Weights of a small transformer language model.
Size: width 128, vocabulary 2048, 2.85M parameters.
Architecture: rotary positions, biases on query, key and value, tied embeddings, normalized queries and keys, normalized values, a norm on each head.
Training: a variant of Adam for these matrices, 155M tokens, 9430 steps.
Each number is 500 + 40 x the weight over its row's rms, rounded and kept within 0 to 999. Layers, rows and columns count from 0. Numbers have three digits each. The size before them is the row's rms in percent of the matrix's.

# gate: layer 3 MLP gate, 640x128, rms 0.163, rows 6-12, columns 0-127
# up: layer 3 MLP up, 640x128, rms 0.161, rows 6-12, columns 0-127
# down: layer 3 MLP down (transposed), 640x128, rms 0.159, rows 6-12, columns 0-127
gate6 097:557500531509561505462472481519505493538563557464473532526465492469453505516525471502468456480461531498498472597461489504481551521520626537499538568506473469481570523426524396503479567509517536409492457429488545505508509494495540499462575495493470546480532500523459461507437491514506542474579400529491564456520538556501482522452563516501460505501476469553538603518531486522516466522527
up6 094:514470509531561562548520511548448440471520610525535532490515475451480547544556467555533544509544514524489430487493456531443532529485526426549603517546453507420503493479524534615480493420556516472521462441436507538539490466466534553461511484559509510534454493499486486569490508506538503554505505521506467493546528478467524544522473505591466434495488473543481476502570516518448519520451
down6 095:466553537537495429502483514504516523480400562465466435478438519634472516493506465488461489545496494521494438514532482507478531487513521502558505467541454543533550487429519508488449519471455524509456502538543620507484519497473412476451493443531524449529560547521510472519514501492538462502501483511506469512532500503473477387464434566514520484519509428426533523571501497472503422566520
gate7 101:538425485424494490540512570453556496530525567503485482442425501482518441543594498451512532512524507486481503513561424516440463530517465587509482529492472478564551582509532444541516553495508556430452480457487461521554507508510490504516514432464487485438513508462468529464526522513438492585521485540533513580540468556520460542426497426511440527527442551472507522525489524491528520554486
up7 104:508555477581551493517536443473479470519488399512434542454512518538511589439469499484468432561514515474461510412502478513521540542568477472539515520473520437553469463497533554449444497546522486554549563492515510529430490489452488444533481520525515486556558478507513503414558601523476584506459487454561525545515483466487545495479510449483484507505516450597496521504485529484493533519543
down7 102:505461572551471499409475483552433464513553529520546414541515500551427549497569513472467418471459499536544462508487484549590379534520522535521501545502466534424406504458438496466520533482450511472537495467555504559529495556422531471542470470491498498474531483546464481521519520490515525491509486503428507555542520470471489550448505476524532512466469454520442465512524520508539449555511
gate8 087:475510484504546501528482522525471401480490537534517508505459487530519485576454418519471497544533506564507471493529567426552504523521526487502563468513440460538628491509523504433501521543545578475431573509474502552507479461465530473520546495507482473477481432524473508491529479488448475533387446488444567492523456486502510517501555521541557524498475574526538467502469485437504482600444
up8 085:442462522522513533536580466470536548413516422541507535509507491488524498481491554538523479464533545475497536536468463524438461473422417460533440461482495406518467504453494495463493506484496462583626429489523535498489454485475480580511524491558515550453519536532500502419488565510491546457489513498555450531498480503495509518488471505456443540451507441495417480464490474533509495408526
down8 090:487495529525437490509505436567532474503443554546474501567466565543528495496499459526527512486498550478497449556507528542534476477508494482487487475532443479537443428458509499478498465531546517496486563467443437551472537530475445502472658468467475551487421432502472453504492514454478484493516489443538535509624530534546515572427479537485529465555468518505530487454481533450526538484449
gate9 108:479531501562458562466471496434449461468482440477487494425465472486496494534524524493549484478489447505576443466524548497544528496545503437502523486503444476467384502541507503585492537560568447510464490484489543514497443589482497495500484441516540451601496538484545478510427550476463567525518413540498502516529509565499414466552535485537489493553472557494564538538520501512504448509498
up9 110:427531528512534476490535493519477421499464542530528558589485526496462482565554509563476467488496459545448517427470525534564523467502565513534540509512485419476494514545498478530511457463519510463532489486377476411446490531542478518502463499411549549534537501492434497589467524460531478441477433609486504525535531519452518463528501482504449464536495545453526491484568492524492465492488
down9 110:457479526377423526441532539573538433513515494497507484540447500514546452462484436409492432506481550472567457528561548461444488532489475503484503492491441541433493548481546565445463469521535444541469493569521477507507487506469495491449527508501551469427446513492487547506504472520493541450522528488550485476498506527467442492473463512468523452445578609478515542460458483568504491516512
gate10 108:488431506574510476501492464499500472499509487507545475514502507426557502562448449514525531501527442484543542540494558449458470544505476441479492534386490503512503512499507569460539567509499504504430566462570520542608418505483440483527397492493487477442442442462499509531519560486439544463562430457529551511533514498503474447467468514481463565480495535513477536568465509523537461517479
up10 111:481524512506448604505493398515574520531436516554520517464497423479572557541527467559490541515454478456552480544527500495443568485446499532472472407486431494525513501454510634501521548491527494519514491478504534498562450480500457509468500488531453474491441480451505451511431493503533564479509532514453467546542523515577529545518488467555526487488505513432535478482491504581560508478534
down10 113:464490475554517445549510483488412463440449553523480516546438516489457458475549470495510537502493445518523524533435550478544498496448513548490505495450528531544504506450536476446448526512465511449495529493547581527520446524537454458498503454493631512496441611559525451474526474532487394461508479505511449501420481503466481435496449555494495486523482565470472526529492567442512481534479
gate11 103:503521481466528495476460491471502501534542432475521395553507520484442488498484479487556535503521491563565516557450547502486526452486482562523595484389504552448550552470480535521529499492500461447459437492487596419524507554535481553505494467455507478554539548593582474518552498465552530469504530437563510491486538557475514423484477502496462511518480512477522558560491547502545501480495
up11 101:540476537484524520551559575452520520413595550477508453533491494527541537417510530462486479441513542589500482460481481462508483456544593519533520513447498576526511472516498534524582516557510436470497506529531536507536471516431507476420377502520515532521501482481488486545473498491545464515422510483482490458505470513480583550482471445532539461462442444489465518543502531500513471504429
down11 100:428504479530536516523498529499416473441473491533547491441465569438565556473531440607460534607539489496466514494476500468552489551388527427480548445531513522526545467442471473538498450506467488458555538436492506549454553515569512548484551475586507508535510525489495558504507475513461459511505537531504509492426485474519429502439516494497503562518478503430513451521519494506488470489495
gate12 097:465569492493480477485546502547501493452522524499552442505455448473522525463599499426471512539564462525473452523429506569484467460531533436511536484469537503574463477533512569480486542491469465463487530526491624414536540528496489530519485493556525475513516510473434515465434583497511558488510451493498474481468534500552500520539505495448550494461504519477492564561557576591563470475523
up12 096:518540533444459519492509486485533500479516519477535559466517496516567530472490430448465493458474432522596544466546530503510457486492516483516471501481522512483480448597492505506497494514494458515552517500513584527553499547563464466483583535528545429523447518499539492518477490527507506504424486468523570533528483544573483569474451459395520468465502543460526560510419388484553475475581
down12 097:514472491540563561479449543469450527473454473580439513495504507488521480549520506507515519468492537466474499462490510493553475475523509505523559440504522463459493486470508558465487545440466592485538547434529467457496451454511486445473572433434494579538480659488453503537495540476453542470484492568465572515489484446468563520524516432434474476425527539532503485531472458482523525497514